python train.py --norm_place="pre" --norm_eps=1e-05 --qk_norm=false --init="uniform" --lr_mult_o=4.0 --dataset="wikipedia_en"
Each number is 128 + 24 x the weight over its row's rms, rounded and kept within 0 to 255. Layers, rows and columns count from 0. Numbers have three digits each. The size before them is the row's rms in percent of the matrix's.

# layer 10 attention query, 192x192, rms 0.0696, rows 90-95,122-127, columns 0-191
105:132146135092156116111118169147114150132130106111076116144129138152161062109123117147144092105160138115124114085110160161160103163119143092094115131157121164130119141101165103124116149142137113124128125126108128159095147140102122119157150122111173114120108141134168108125118175146123192139109157127141126082147103112144124100114140147088078162142111142181117109165120161127130157124134116125135149136106173135178095119148085095120133156109137131122148117136149168164060100139131128140120148127117144159140133164109128131099126138116063121151113124177108135174127097115119116114
094:112092126091122141149088119116086107135152139129109142168124113140107120096143175129146119111137114118130132137117131118127123142180150147162126172106132103119155074128128128111133100099158123081108120110164148153116108136090135165107120133172173116136116147140144136140172121150100105135140094145109077110116105127096138107107178116116092111139164097131132123161122121092121115156085155141126093154119106163152132180148148155119098134128141154105104127104142102162197115135122145152142128139162088104142147140144127097135082132108160087184090107124108142149084124105144159119
090:115144105163136150118169089124096105131105107134105156118138086134126149130162158167119121119147115121147159131125186095099088147099136096074160101132108133131164148138122111119122136135129095155157112108148128119103116135115145111138073130110138101135088102177095117125061138102107095091135076134108122167129115127098121173140120161121095161198136131097101140115121139116123101144139097156142173145127157132093121129171128128125117109109119129120135133164161119129117134138120127117135118102147141120173176130115127126105141180092099109111136143149157116185129114090131099099
107:143140086107125125085150141118153122143115115092147111105146134127111146112126112140127163129112102079114080120142113097108138133085116140149097147137178185144145125130105172123143140090124088146132124161129132095165139117108135172140134169106121119146095113149108137137116110097117136148137144130142140133136154106128074195111141113096128147095103113158113084167113203108114081148110106125149107101171113180158124128138176123139128123094123143161096160077151124116137117142095153140111137144108153108134092127139112109132103125091137141118137122138078107178114123114133140106
090:100127155116130137095098116104141115086139150130127116137150103182157165111140107108105122091140145155176111079132136090156148126117143124155130167101111109100161132166069152122112154108130137100142132131128148109124136156109154150163175134128088153140099095139152180149128152133129075158168147122124153160126143105110152121123118109117156120122110106133143102157158134113144127133123114156118098120135098133085134140137098112116103091133108141126138139178133190142158157114163130119135116106115108118139158125136122146072134163105160168076146142123121075117074166125154137143
104:113133156198143173109127144103118133105113127085135127109101146128157146088094106130110117084138143100153140116134118120100161108134121153114155156138106118118125113121153102078134133142178125125117113112127173140116127130139115095172144176172138123167125134145133112160090131165124166165113141140131116105130115168110173105121115111142101099169125118163088120103105099172116114179138094134129135161087139120139153133131168097139073092114147117091126153110089151111149127111130107098131151161090117151143147148126128096192122148137106170136128141099157133149131093131143127106
095:132103146126079137170104156121157140072188129140181120148175092126132171112144136125153152142131143134184117136114112110116088078112155172122144130117142122107131128131130173128129122133073084093127135113117107115112133099134104083182129129107110137110112125116095146139135112126123169165102135143156127141111130084172148179169128106134129125135109123138141104148128102148133126091103093110142137118151152131116120140106148143153119110162101144149137125132140157142174157159108127162131145111089138112123144095091105175144169102106124100134129141105098158142079103106103113101
099:157133143144142109107133135087136111148129107135142160160135067133151093155096092141116089141078152149144119136184106163117115133173159129135131128152143154134097137099101139104115121141151160120146138141070143121163074132119123124161114124149102140102153133152087144106149109115116148125093126149112123105144119112122122127145133117153129107141135127160116127133138085114076125105133142131093107146117151203101116102101123105155112075093144137143138154117146112068132094120113119138129156106066105130169128111137142141109107146139072139164151119112105142112142107087138174163
094:067128106139165156131153126154094114146092125129130101145124091131136138108130130073142100126176167107156136148149119137170175097187119118149122107131130115184099128125140129098153155123117105109103134140094109093165082145165098088102143120107141093133094147112121153102107125142141160101137113149112158140142137101113123143161129178153144130118113144152122110085108096149119115103144119157107149112148083128106152136145113128152130133142105116152116186160108120110115113122119141139145124171123135126158108118132159126073159122166109168135090140143172186133159114125141126158
092:108127132143091120158106147088130125153116157106146140161138125128118131130117110128125089135114158155168119111178122127110128180123137118110102175161122143146149160096135127159126107126136126170120112148115148101126099101122191092148100096116142125146159090137152141125124113154136160115105111153162148139101116153134141129184133110078121094133069090165123097147125167167161163153139176111159105150139143087124123114097180123139132099132119130137138117078125170125149119124143100137100112106114150137144170186143152169145130084131157148114114145150117125124085135142152145130
099:129096134117122173127140110144149151141172130144122136119121089133118126070116139138115136129156104111126134162143170073074139129114120152159133122133133168116154119113121131105141149117120110128135129095180149059155146154100114124175134121121131128102145107134154097156170153148103113111105147117142179148150130111145136170106118135111073117113116143130129155152097158117159122124131164129082063148160122138091116115111140131136100160128116142113123153170162153062171083134132095139092114172153122101097132128113136104161155151115146129120126104163138108110114153103146119150
096:118152091104110113140169138145060151168138164090156131126089145125133069087108131152136114118127107146119137148144130154084142150071136090102122095170118138084150142108173115119142155135081104103125165127119141144126118129138171141164080157151148122128119060110167148103132111140103160107153130092138103112135156151104115125154135101128103110097115149131115174107100125182136139173123126128145158135140130125120138106101085145140112103125150137176167157118099092105144130118154121122154123114156113124147112140079140151137132155146125121113128165155105137137138133117112138108
# layer 10 attention key, 96x192, rms 0.0738, rows 58-63, columns 0-191
093:165121143126109129092108111069106102147117106128145141152097119133139104136124158116141139142122171127130101140137107117132164150137064127121107110140137115098137168100128153126102102089139143148112128154125179131123109091133122145124140123118154113106132116106122087125138139134154098105123111151141113102056118171087139113116121168130166156128131178128107130125160122111131126101123192132106090110083086128122146152127149178152147131131143132158120124098185156134151141125128141127097095088132146148155120090093155099131130166135159162142101107071160126132108140156170171147
091:119147122112140143152163122141097109132115145084134088146179115157173164104117145149147092160154147124174152108138140142102165143126120152176117101154107160046139144128186096135173145163111141122102117128107143131154155147112129136150084114161082146131173109080147152116098148114120128143129128134154114146122137072157107137122113068129124165164155159154130140144108142110119121134167138121107182118096158113123115119126158158094120106156160116106149107082128145093120134147134105111138120144118138103141106108136087121136130084141134160096125136155128138146126129118130126127
080:170139100103105138120147152129129123131145131107111096126141125142120091073108133146131191143081090164128112129103165104126117077113141158128118151184128180097168159132116117154122098111136112150152145132137121136087132081103103116151105136122104106101127100141134130134180184115131108152177126111077090115095149114142153117107153157128098104064140130162127120125124142109093114119113081132161105107086158123124143062134096117136149133137117141147114115087120112155108155119107142136161140143119167139145111113114109084166120108107126139151140140120131138160104150124127115139
090:106141139116182121150112132149106113125060153165106122167122165088129148154121094153170157144118153134152127105130122191137127134126074127145112120137143134145134123083128111106169125148157158090171104102178118120123146108159136131138132104132136163125100155143116092111145123147166152141117156151147129195091146120103130111081092171092127132111128139151141135164133178136113131108152143124081116149137113110166087129155111169132097123121103099132138131135090135160100115131117148156120125094087097158145116102176126150113139159128119137154130143120128143148177138135130138125
085:148168120147140124129148158143146116098132091134130079140171138134119133121096133124136073130111133145105068170113152134171119118127111122112152165137102144168104115153146143150100136127197121180087121145066158090126130165141122137128076104079114177107147132138123148072125111118105174103094101086160105112139142149106115119145095144142129121179107104108093113145150103139124137154130127091156124137122137118099126140122132171134064152115097113113133148124122134133118129131122154169115133123115088169103120154144089158146134111116104139137149158121129134135146130141147102129
093:101139155138119135150109115114137161122146088117126134076076095131117146151164139105135134181127150112207132181091105116151172126207155153157105115130125124163166119115102121118121128129133123160149136133156173116159139116095116138147123076133180117110167126123103144113101119116169130143088101129139076137155111119140138116091124142098161136108103128132094118157130123105168130068130120133119109119109151123116073125143156118111120148144107155142095130165123114141111189132141164131130124140154119099121134129162114132125116112135128094141104112174109127116108129152119140143
# layer 10 attention value, 96x192, rms 0.081, rows 32-50, columns 0-191
079:129107096123131133132125116174130115156121116131164096137126159121139152151143133079119094124128151093144112124115113141153110030200146140085096158125119178143159130148129091141133121120152115093129135133116130094167142140089147086106121115120114155115156087096126207123132133170162156144173128114155132104115138131119113157137167129111097111142117128106129122105112129120140123161127149088128128157109131167105109095103124109120120099183114116110103136108081127149109133113133126120132117177089112148129142116106119140096138113133162094134180165097126116120117143127149127145
075:120122152182109102123143119150097113127097104145132140143103137074104165155132150131123122144116166120118127100113159119110103135177131146140160177136118163128121121079140127114111138087133085129094141111088120141103102102163132147106117163112087103103127111135111151119136155118139133098113130096139108141100089118118083112123135183083139141119155089173098139176124122091136105146144120144118124126122105109119163137128137150107115089141157190111140144099113125135152114157097154137103131119132125106108135143168163158131114075096149165087137151069152132157117115147170093126
075:127116139112123111114116098143150102142087112178148127115122117107129195124142173155131122116131108121119096117114131075162103142123134131177154122153131125130114100146108088127097124124164134136149158144152139113129095132138127138098104145113099099096150156141091173085151086145116155157120160191111054137159128138134143135157138155074130120141158108175156134131088112162105145100139125119147144103139117159115140153146115141123121120147139154130108175123152169144125121102138107125118133112094138172132115090115141079136109112137118127094094164159101085157139162116168134127
073:156118156140096132131178127152076131146161181107147092137118101115115176147119180115123146167116126120137121124156125106125148093126130120145175135113143102089121128109115130092083169133150105153120115113141121080131140164123115136111137155110104158120099121132129129123113130117184081128136126145188140154160160144151155103157108103111193122164122125152119109120171147151097102140117117137103124154114145197120084143142118131102139086117111151148122117103128151152132152183126113103096147109114152084116104145149118115132089115168164121135149146100119104147150144113116127113
075:078130138159135098156109130123133098157146124139102128141147113135105121112113148127107152123156126126089109126106141134096144129103117127122130113116148142122129131118119085091103106115144128133159140130168077170196142144110124142066161121123139152180115100093156099160109132123164083162135143075164158126082095108118137117147134152086140136148093121146147112123100125121126163164158137145105106119165136152061119137135102114125147136145138169136124150124134142096147114150137134160107129163141101143116114088129142108123129219101076112121130130180152127100143136137128123135
070:104131130118101137127121147126098120122091165131106110127140106148106124127116108134151133178132058105100126154064148118139118148147148151148118156134116178140132123129163123127097140100135128125139073192128085140103158119105150154127114094098140107132131101177132121113126111109132129135160125154096124160141157127131160103116113119119152095101091134146092097108100119118114096171149112070129116158115146091106121076123118138110137102155103123133081136117095077122088130108092108146190136099080154127107156125163100095142129090139129143126124145119134129162147113138141143097
070:133134110111126143132142128129114160133152153162065097172124120105171100129133131151153113123160094135160171084120164137131178141102128173133108145161209156135132093139084132118134135146145118126156122098133156140134160166102136135122128133115119129095102129125142151182118135165144148170153086116088150137105122152118096101117110140100143147122135133146135148104163104140117090118109136111156122115090131151131158118144121167111107113121138090137141120101141113124183131119125159175163115109152111125137123111137065135137103157132116173137158080129155102102093152095149121144
070:142081162121101139116136120113142108126132169129134114104178120142116122108127183113152123155074124134127082101105134059118132146147208111082104118120123152155093112139131091123176102076106153125111125117121118163136151105134109112168128135134105152123109070179103130143137132136107100093131107142131153092136088160121088105179131150129086155128158119088127119106111153113159133103122101135127102144126122143137105087091117089182139109115119146115094093122118138144115124094108131147103099131113124120145111117110143098128109174121107111127124109128121108143134109172129138134
075:128139149128128142098133126138131115089126105088122162100120104123094131150173125099127161140130102114142116144098129122114189165120114189152124120113129107144115161146119153103139112131113147119130114107115060126090120123095159124118155100117117108133150162119132118179121140124146142167139095111140147113176083115134138165145077161098103121116149110144158148064126052133172114144127072086112114136109129104150128149131080090141142155139161108137095115095138135126147138115126136158134139144136151117088122122142146105145099104169105136154091148093130118157128105117107089126
074:092177115129133163145163188160173141105110138128121099077124140128137113090184135130165102109114097138131126127146111120114118134160081100087158144126084160100139135104107122101134153152129084099102076104087114114098115117096130107135130092149157137170100141155062146111125137112144130140158118154127175120123166139111123121137128132146161119105120133119114159110107133149132155162132113096124128095127115122098175132107101129131115109141205135140104110129130100129149084135134132133169142146114104177132154137082146137128157147121103160143122102151118122143105143128094137144
078:085135145150146140106099091134138100124128177124123110070083117117093107172129122142134157141133114174117113133111128149076105111167126126166155157077137144154118125134159152091150165165131129143141160133094139120128093148151085162120103132098102164122146092112118064159127160117082119177140129149111136125130152140128108109172128100116136104137150126110099103130126074116161142132129154123132185123138124108161093158142110141148138078132105135098111161154097144152121141120149110114118133092105127100137142148117183115129144140126124158157104116120102129121119159168151101130
073:103128155124150104114116126139157119074138130145128125162109151149095120140175155098152109126075144125102164113138133152170146132120110100174123122118157144109181117114142121078088115130119106108133120107150122130086151131130140144134152151099157148146122158167111152123154129112117141087175068088107073123120158112153108136152132099075140125134096104117149125129136156116144136118068072076135154116165137119099140107102070148184137137113131150128151141148129109116147159099105138136143152119122127147128154151126122136155099119121178144134158121118121145125089134120091101133
076:122166107123147151081112132107170077110116132095157107127147101150123123151137180127142113150125141173120106162136149146104136186100110124112111087153128117131159121159122079122163144129121134121131131136133102150168158077160127139083111146102108113127135134142143135124152178154141133143078109139136104181135122160091173126126130110164107088129123110127154111119176125088147138119145120072116110109127142112131063154105151115098117112116141108135106117119137070159156168091133138140123132124127128132106127105113161150100180164131105158131106123128119137120102092117105162154
072:132118124119165114126147138110137095119089106109151093146149156113149134126207096098084125181168146129142098107126093116150133148135118139105136124125138120112111149127159154132133126086122114120081109177098122199129095144113151081167112117133123143106129141143139183122118147127114138129114117118125142167130139180119109144158098125114144097159127129108135085133147141113123119145119165144150105129146130156158130142089133151162150140125116102126143117154133137096139165082102115120101124128170122105120116100150116141103176156151135155131074132125112117069132122094198160113
073:142153120163126164118142158105136151144148115112115130123122134163132108126124126117162115095112111121122122120102185129161133142198167150141122156202116128117106143104163136096118128107150128133117106159130140151145117089139163112131136125101126100099106130133101093127129116120112121115115105174130101151132142181097142160135141140159135144156136118139129111139132085112124127098154137168118132163118120131090152170100117131086106115099093142171089157140150161149153154131141139121154119147138126152169138162095166113109093157165093106103154199151129162133169105128171094098
071:133124149128133130132096116143086180126057100173138151135141131094082123112165136106129125141129151146095160134134095139109152139120151127103143112096125134101100128118164147058146140137141133130118103132160187168117121149125090119114089126109122117169115133159116075068121134114109099140138118141136120169082099113106123143126130112137101078153111106148101178138110090144107092098127123154126096147138156117148122150117136136112103160147151153108125124118144117158112094093103138164111146151127129147113149093155167150153115126145096120158158134108144128161124106099105108074
074:095114144131170156169118143138120104105133129131157105125156104150137101104149139128158120118116155121146106088164163127126113107128155074140180139122168122122133116151083140110126097164129138134141155099107054152102138155132125162082134131138151118085121085117148134101141141121146153166143077129063117118114126131144166147137117167124103150127122146102103141131150136144175120147156147087144079108134129124163105115163140128129154143114114098120139145127163139149109166158169105135143072137100101105120129126133152131147133143150136115135104140152180128074156141124107076120
070:158147119142157136149114125119129143181084113083114093136133125123143133134100133142132155116103107134149102128090158115129108146118104174136164157115124167142127120130123134077126138137147170129149102123120124117116145094139147072131145118147109152100119153103174127103151163131124144120134155116180123083105105139141114091090108151121127134152117132122121121127124183194098110162114090112136138109114132100140146096156105177169130152081083169151176109139132145120059079134148160149126112136145131154121153118143121122131143142098156125123115134163103139126112142093084150170
072:141159114114108098126107131162151126131145147149085139113124130101159167089121142079147123138144094170139112131087130114163114110121134086144127152102140109132106123114147129111145124088160119122158137103100123134149109102122132132137109148088093116096152151117124125124109083140116124136181084100154166112132119139121150145112140148082137146132077125120132129154112173140147140139101089141179113133117112123120151155125132124131085095119152156129189130167128077107112135134121114091110133138111102082140104143150115088109093204134125130141091150143157117175108131094197131138
# layer 10 attention output (transposed), 192x192, rms 0.27, rows 64-81,96-113, columns 0-191
085:194094168139114096104108092147102113111104137106112084094122127165118134112103107127088105139167091089186108103114146142153145123141122137153142133125129110114138182155143145161105113110150118128155131094129122158105122136102182130144127140157111145113154147157132129131142114134142167123104097126121081096132137101122088140163088101121104130143092100140179148101119095121175114113127114097181138122138160145143132116122139147128149119134152131133143099108093104075126121097093055098144122109122122099109101098099160148106119159134088122087122124114110104116141132133107121129
086:128113106105156152165136129122124113129150149116114112144148145136139166159126129149126127124135111107127113105106095126146116147118121114135149109143147116152175139102108132128110171115133157111130132117102152128096122127112099152129082143207133140081145107152155140103151092100119111112073132115135116096123140170120129133126086098141130121145106130123130120144145155154139118158148095120122140136163115093170124164147118138140078134094117190156192142153126169182109167108105088106146114092159126134132132126056154129151090168118110080114156146122099152116141136102171133164
079:151121094076150109120106137101139113119134108138103148128107177118103095128118070106140144127118163146116147105082098164110188146144147127152166143126105127104149156147112145137145099143139149174098134159150132076140144150107157155142101137149116104141166136127165174178117102122139132102095167129152126141108113132128130117146106140082155116153148127100146116134094153139150169140140099152147105088094128132126070170099125149158113131144118172083083095088195144101107140084110133145109115136136120123121115128129121137124140120103140135123187129098122136128112138131118117125
081:147126132117110164130149148096105148139109119135158111139110104123118121142121141098148113131113110101141145107153143137147143171068149128114105090122137079142161081136094089116164144137098154131105113122130114158108144129127139140113127133115108089193094156148109168119184159112126120137101125159142110115111130149098123141128075131110103149133113153149074130057159130140145138124134125069140141122115164161112112133143152107115155152096097143131149115104115082164122148122088149134118104132150139109138155135185148128076148063141118158144113086160125138151106149112119121127
081:126160105165149155100119149151106107129179115169120154152105134138147145172129142132149087141144143145137116128107098147125146118131139175104124121151096134154123126119161143120133135121116113154111153130152098131107095117154146111130117093095145128136109111122152162145171116117112149105171112139179121148160119150096093112147143152128199125112167128112117121097104093103076095143102132124138147118094152149136175111113133134149155156119129165119091111108138142091092109114134160191120138144101134154115204156155108143162148118093126173155183162121138110138137135132109115147
077:140143159117134146079121121129120120147092134122109123161127116143123138129149139132126151110076136098128147101146094118118118148175086127147133107146146093139101149157084130139105141131101111126137130099090096114152140126145112104150131137135127165101125130127116181133165127136127162145153102122147166112104123124138105131117110161136089153136056147108095116148132112126172095133134166126129121119118165184157161129136127098129158109101120136105099102181156107124078096079152113110118148139127132095099144122170173111103102111131128080108133102136105103102095133048120081124
075:161135125130081164156120131072128132104149118120159113120177158139169123171132150070136148123155109185134111121170112134125130116151125143128140138109157142113119130141171124161094145131170123140119120109146131131122134149162111115120137111157095144151146099088159135139159145162072108110113177137168147150161124131162159083100116117108121133109147124126121115133134170169122145150132122143139091130136157096134088109137166159152171128131137159099106143122113095124069168126124139118146136128125114157128121125186166093147134155153130178111088110139142110116166160152133120154
081:120106110161141157124107103122122083165153127110167133127122131125116118096144153111152109108171128133173140125123169106127149165133100140113132158146137135154101111113113129113132155147168158113107132164130160103142115091105119077146119118095049172153155115105114137104154093165064157141137129093123126106138126127078146135109112095120137131137122148102143110157183085152102144081131135173130158153145122136146105121087123106145158104145163174109095126120148144124145129105146159113153154140128122096140118173119100113112131118106092170127119150110097172146115132143118094121
085:132140086121131109128149172105162120112157146121126100121132133114122104166130157145109150191091121125109091122136121158130142065152108142117081090120125119117165165135165132116110121129163146138112126067118155087144127101150082109113156109115118132118096145107162136133103146129126136135194146119142173100135174103148122154126140096100162165110137152107141106125152107130125139118126121119134153137140207143134108145121114077149127111117121098077117114183092117127103121155100137123130111144166118137120093102148125113079097136119171094116115135157138129107109135117115113095
073:103133194106121168107165135163117093149120135125106134106152147151136128103136137121128151183178121131113124118066102136098101138080140123087130104118173098124136152109158146148136152126113098122139170103124134157134099148082105137134137118136184127108136111117102116117128108116132139136148127116134086063149140168125134129136115138146093117120153068150124148176115141148170134130149168083106112124128118162113154125146125102130121105171118103086092132128157129119102107115107137086109106088133141158154134110118086144126097152128114097125132125123152119109107081092113110177
083:123172150141159147156114154139105140139161130116115157136147110155154136108137101142135129117148158092143085113136139098158120098138093135124124113105102089169175099125126116126156102126112140113108111135143126156131168120109164156145100107124118118114112154210144135090125120137147141114133146120122125165087126151091141148111124140125057137142132133124113125128151122146113098096174140169127149106156204160113092095149098116105127082144104113080137181120131170127130117125143124115133109134160124110089113083108135150087106103122089148116130132164153139129097119117141079106
085:096159147151113146139108176103111142122131137126136080089096142170125144175146146139080113149122099150117143105111167133135162106156140096106115129093156132106122136124159123156101116108118160093141087079109132119146133127128128111113136134166135135106096147098127109131149155149140150116125116144148100087122152160131171081169131063122082131103107140102118134160144167137149117160131129068071109119152172103143163174144117108120104175131167164151157141151102112132116157142121126131117146146144089112111127127138163158128139108153133111152104120137145103082123128108146095125
089:098141133161090152085121140132152126126183171121115124140110095082102124135087149141126162147106158143158111154137163125157097114123120117144148148154103151156150153144115140143129141171108136144096120139136132087139149106138160125145148153107162112145125158087100112151170133113104153146112142133129116101119132155112119120130128120170139133124134180165137126106113132144158122102111121154112148158160081115169102140144124092127137069155099112125092125143094133121120192106134141134168095142124100149079075139093148158152120128125174164140129154066135111156150141097124109111
080:089126087163129103129124118137105136103106146130124127108080075133095133109101151176087104137131158139144131117080136158106159107138136140122132108128083096107128138135164110168128116138124161136174165109131116096159106164117117133174120114121102110134132125161146167134112093089129152151110111157128146127151166118109111160062098106136162146142096138124149118123147146138132106129192124114131150132092166122105131132136137176112088112076133130169129162161127134159125133153174150150160108105122147115116100113162132104166126129090124145091119086121121118085125117152143131093
078:131112132149120130121112108111142107140148119086180133126138192098096141117121138139142146086146117137123093138102094145082084136128114150151116120131100141121114186154073094141133144164120133141150119128129154136104121162094133145130130099105142182126092114136124086123150146160091153098151098129146118075111089153146131184099123104108098133109126135128121141170148090130131155140141131119147131155163082096122085122152148098157107119130125108091146141111147186130171092112086126111135116127138104100120163152176140132171107140121139160080145097142131136125133145137100151137
078:076183137135113132101103116164106105115172119164154148158134115146138166120119124142112165139152170127133098108134145146141069157095095133065157143146110075107094149127074140114136098137124115125092167095114138123132133110148101165173134137154147147150123113111134136097100151131116137156130109130132130140107101122151125111116120181168132150141107083127129114137157126099096113128156164131113120133136096124110170154147147122146113155135141172122125115130137135135089093097180120109111101132168103128154144164119104103168091145125109143106130160169109157120076143122118143140
083:145187143154146128122104135110129147106101110139115121104103118083124146117134145114124151165131125105149083169146091145113150173101123136094148127148109177133105120144158139124153123103174159050097143126103144051131144134088132113130106096117163145124122115138132108095126141101130090130117103160164111141122107150095137113144095109145147112093155127130111123131126127178114135138154169166126194089152094105140124109100113130117144094164101125130138119134128137128120108159093102138131161136110137102104140114153146154115117130178099133135066118120155133114105137137110163165
073:114111110141106114104130162147100143179114136118105126162106081111117130183092164096171093160148112102111135160122095101113113152117171166115106112107126167135155114150134085137160154133170067095103135126142123106102137122096134099130128126137152101126119145129116073131098128130145093130129116164082135148112131106134115156132146101151138098174123118155105100143085127178141184114174125120103111098122141090170143137110119141136126112096124092168104121119144116114112127097178147123119088120112138157116120138154094105146111099104137105132112111115094146146103091132114110132
096:133128138102130126147117146100154129122098183146120161131088096123149105144121115141186140081094152126127115110136079153122117132142148168102105094131104155091126179128094137127167160125105114167143136092106143155154113082111132112148087152109173156134101129127170089171135121137078115113125169113146132159179164147132138134144171134143147141107154148106089121129139147114142132139133151164092101120119142129128160154157146111110118124104151117164128146163152126146162119136168177152190138153137138136142088146116153084134118124117146131178138131126110125121124134097147160130
091:106127106150094124093144139158123147111121133135145125119157169154138113125133123086112111102111101097109148154128125138106134138084119168157157108114139105142060109165130073140082099150142151133147099109151120121131130148137139109118149147087120137218137136164106126120097174143148192145145111135102114145174144098108174115134162123131115131104107124150070150156130131136141136102092099100112081112093134105106105136134147098124124097126148113139126125115155108096101090126111138130082113131129124125133152110116110119152131109102167170147107115147145078130108162148116096110
092:133111120153100151107128118136118163165136092143129120116111127166142104123104168112131109139133115142138146155146124124129069079159123145089128144129119104146120142122126123145123147137129161151148120096118115159139125168143120106167164126124158120102096130089118120133140140157127127133160109122140150134191159097110141170119158093194138166123120116139170152118139131129105126106113117078117111182137113144132157120125118109123131146137158077163133185151093088091147115105105143141146126099129145122105137145079041139119096144121163136124112132123113173198131112141126096134
090:117111122165131111115109114148159114129094126125137153095175143170106151132133137143108126057095156124110137126102099145096117089168076157099135134148114186120132168157133138093134095134138128097131133117135117119118145149137145127132116116092107113137110100102123124171097113185126112105091135125109148109136142104134144132111177108106134154099147135079118109141072128126119108106122175164132076144123154058123102101083146118131107146151139116132109156167153161121120101092129136129110147110163114114137162071107133126156125135138149103115093154124149138101134112142136178114
083:194102155069098080145145109115131162124092161115121099166128111096121121146111150171128132109105096119149094140147133157084144149129128143103137140105146106130110130126092151128127121117138103131119100129093153146140108127094132145151115151116145187122138167122118109128078142186135102105135080148097082161119131109132149164145122094112101130111096109124103135110167136143140170130121126155136116158133183087116076122169101135134128108134101141124130061140132112145121145091114145131093117124141152134146119116063160121132169143139138103111102125102091124131144111109136137119
089:132122137152096119128165098157105114121123125143130154113115166128110139142077137158066071171160116123101131117138101112146127098165131155118138087115099121100200128104103126125173122152130143145127138105133139121128157135069109105121131151098087118144120160126147103091107153131155129115123131108123124087131096153124153148139136131154196132162134082150181135099182147133130159108126124117089141121129167146133135144123084135093116151089117118166104146122149135134156124142122114071132118148091100127116148153146103154131145152090123149151136110135136136097129150162147168107
091:079091125153122108157126109138126079139107151132121159112074092137147120146135102141089128131099102088131105102129139128118128140107136079147112096150095122143135206136104152096102134139130137131147202132137119105100129093104124157121118145111111130140170129128134161080126123125158126148106119113096090105138109142145110151149114126135131157159111161127133153142126157106100159116112143086093121138152122169088130157115170112125110169132122120079121136152150106081146119136099100137108135141144167112131129131094192137133121132103154089131173098092099150122118119164118165129
089:158108117115140072086121157115129138100149132141098143126107149126082123167151088191123100107152133106108133138117148136134147091136159160166130153106140133079141124125128116148139112137148124126120117128164125123132103138117145134108162082146186092083162134145141122125148111098154095123140149121121159140128148099117137116143160118107173171106131102127103131129102143100164144177103100129132093094137189144107127154131131146075099143141119130182113064097119124121135112108153110084133103138134108162122113098162093167131109125142152141130135147091119102098171125109106111128
080:117079110132125124113101128151114131123112093117141137125146106158155117144083104106134098162158160117123091171106097103177158117131117101131130125108127140103103155153138068120152137161128112089147154151156128121116154097097154092115095144136080132166130147107105116090149094119119143106110099164115097182163111121117153126087127193149088130124143102114100109123090140110136150135112136103149126104135153129118118119149101120073109131134106129170106120169159092147121153134132135162097107093158149097135178154096139130144141102111133158115117150104133136114162101146145117174
094:165105135175131120123117080120116120137123133111126147134111092128133127179125175146095149143066161133120132142119155118132145098125164126167094155147123189139106155145154145134088083132145141092155136105133100140097115109148129103115178144140132176109110120102179098083135144099104132135159102119123141139120099165141134138062096107146157106144153126119166141120145154129117147158096142146151109105146090113111094137090125119104103136104103115122144140150088135130140152130147102103137125163120118128099053116136146134143172122151089142111111151132092098143117136158151111125
094:124113106106105156109160138104111097104122130164137114127151094132118169111121169148083150144087127170142169152138131078148101124118121121122114137148125156107128164129114103119134127168126120099173108113116136112150095143126112141164146112137129124127148136096072104120097083112138114084139158104105116127124119119124134121090142133145139109137125074176140180134132134081140092118115104114150082166111100151121120137085143118103172089138101140132135094111134145127148140153154162104135110122133118176141190153107125111132167095160153100160078101109131103158097091110112104127
088:181142105181110133109132146085123127137112111143103109118104153096145129122122127129086135110161127166143084190099177140098145128116151152128164111158097073104139167151137113123144151144149114096078132149110100121089084124179083178136104118123110153094136091141127116100123139108129103135126129121125093111121123140101116150098127132108147100124087091129150102157145123145114165084147111144180100123119152149139138109136156140115141137137132166114156136137115138152162116122161120160164102142136147181151107119096092148131129132130105149106130186132135144136113141169123107105
085:122151153131199123166090123123121104132106110155123102117132135139145130108155106123090089114131129136153119088128110108136167118141139137107080146113113118122111106118154113145134091070146144135161097150112139127135097122090124091124101120121110122143113117146133097127095093158096080127164135087146133158141095111138103106149115145108141094153122061107116124103144126160085128158125132135138169114124181114093140134137153155134095177107141135132146107092141134117155065177125126129114117115116156146173158155122124089144142138161075128086131156123134092150140134158145103095
090:094170146150128112137078106145173125152122112133130156139128144154138148117128100097121154123148118129129108126137139119168120162141136147137137159126153113172115129119096109138100136156127132159122112117155154125127158086118105123118160137154114145089125112160177123102105073145134152109107133142098145134103129131135121093154132137120179122094189095184106148116108140105121150129115093161127122087161135154141153102148174126173115148129142145105101074091107123114142134129095106122161120181126118128168139159092106137086125108139077117114122109143110166148206124100130150136
090:107109145124173142121135060186110112157117118135164146148177156138167150121117131126136102184126134104094163128155119128126131136095139132126124148132140124170119097114171133109107120079137189137091150140093102109143125153114123123148097157148140103129165160098132127121107173098109110111108169121107142127143138129083140102116147107152147108094143113106130162125121142130142119126094152139132080112111106138144160098123105124166149110135095123174107119080129115138143076090071133095157119135151168104144121093110133143121133136117117166184093088114137117137131111146123131116
090:201127126164111146119134109126116132163138136092165121135201146132143074139139114072121123112168081117135115165121100128136161122128162138181139132118095139143117114110114094188120138110178120075172138110138136095078135160115134100148090122090115139120131135145153144130138111141120130132143112081136116131111124107120107140163129117113143146101118155130137144132086119138152150137118097142136119159089115127116127084116126187123125116120171153126123131134129121114153143144174147129127104154145126157183158153162123111093127101087172158132116111106116133118155134141157148165
090:107072138150134109169158149098112120153114125141135101137076082117137151140101152179158120133124128175123150085118164123152149101131083093129094094096151156117094163096138106102117142136141098155134143143148132119138145110119133135167165156161061168111150136116104107158094127124111137153148094090117140153138148127122099118096113131104139124170125161137127088170115130093140131124111113141101090138156134117146154130145147108089126146114104140120175102132109114087161140123155124126130146097113161118155129103116117127138106137076138145148141145131164150168121120155111183095
087:146134150118124179106154137144101120137160144111112143082137124101155083125141111148112132155118175089091125108146142171166125121138133117139137105121063101094130172124140146104106100125094138130162154125113108135159113117132107130122103134125159143119102147150134221131116115095150137156118121122106126107150138129155157135155134114137131108071115088119142151131120112104142174132121126099125135119115138123106102117160125108121111183138073144075131139153083112169083159156122102110109135094115135147123118133152181171115090141146100124109141104124159141129083171110127137134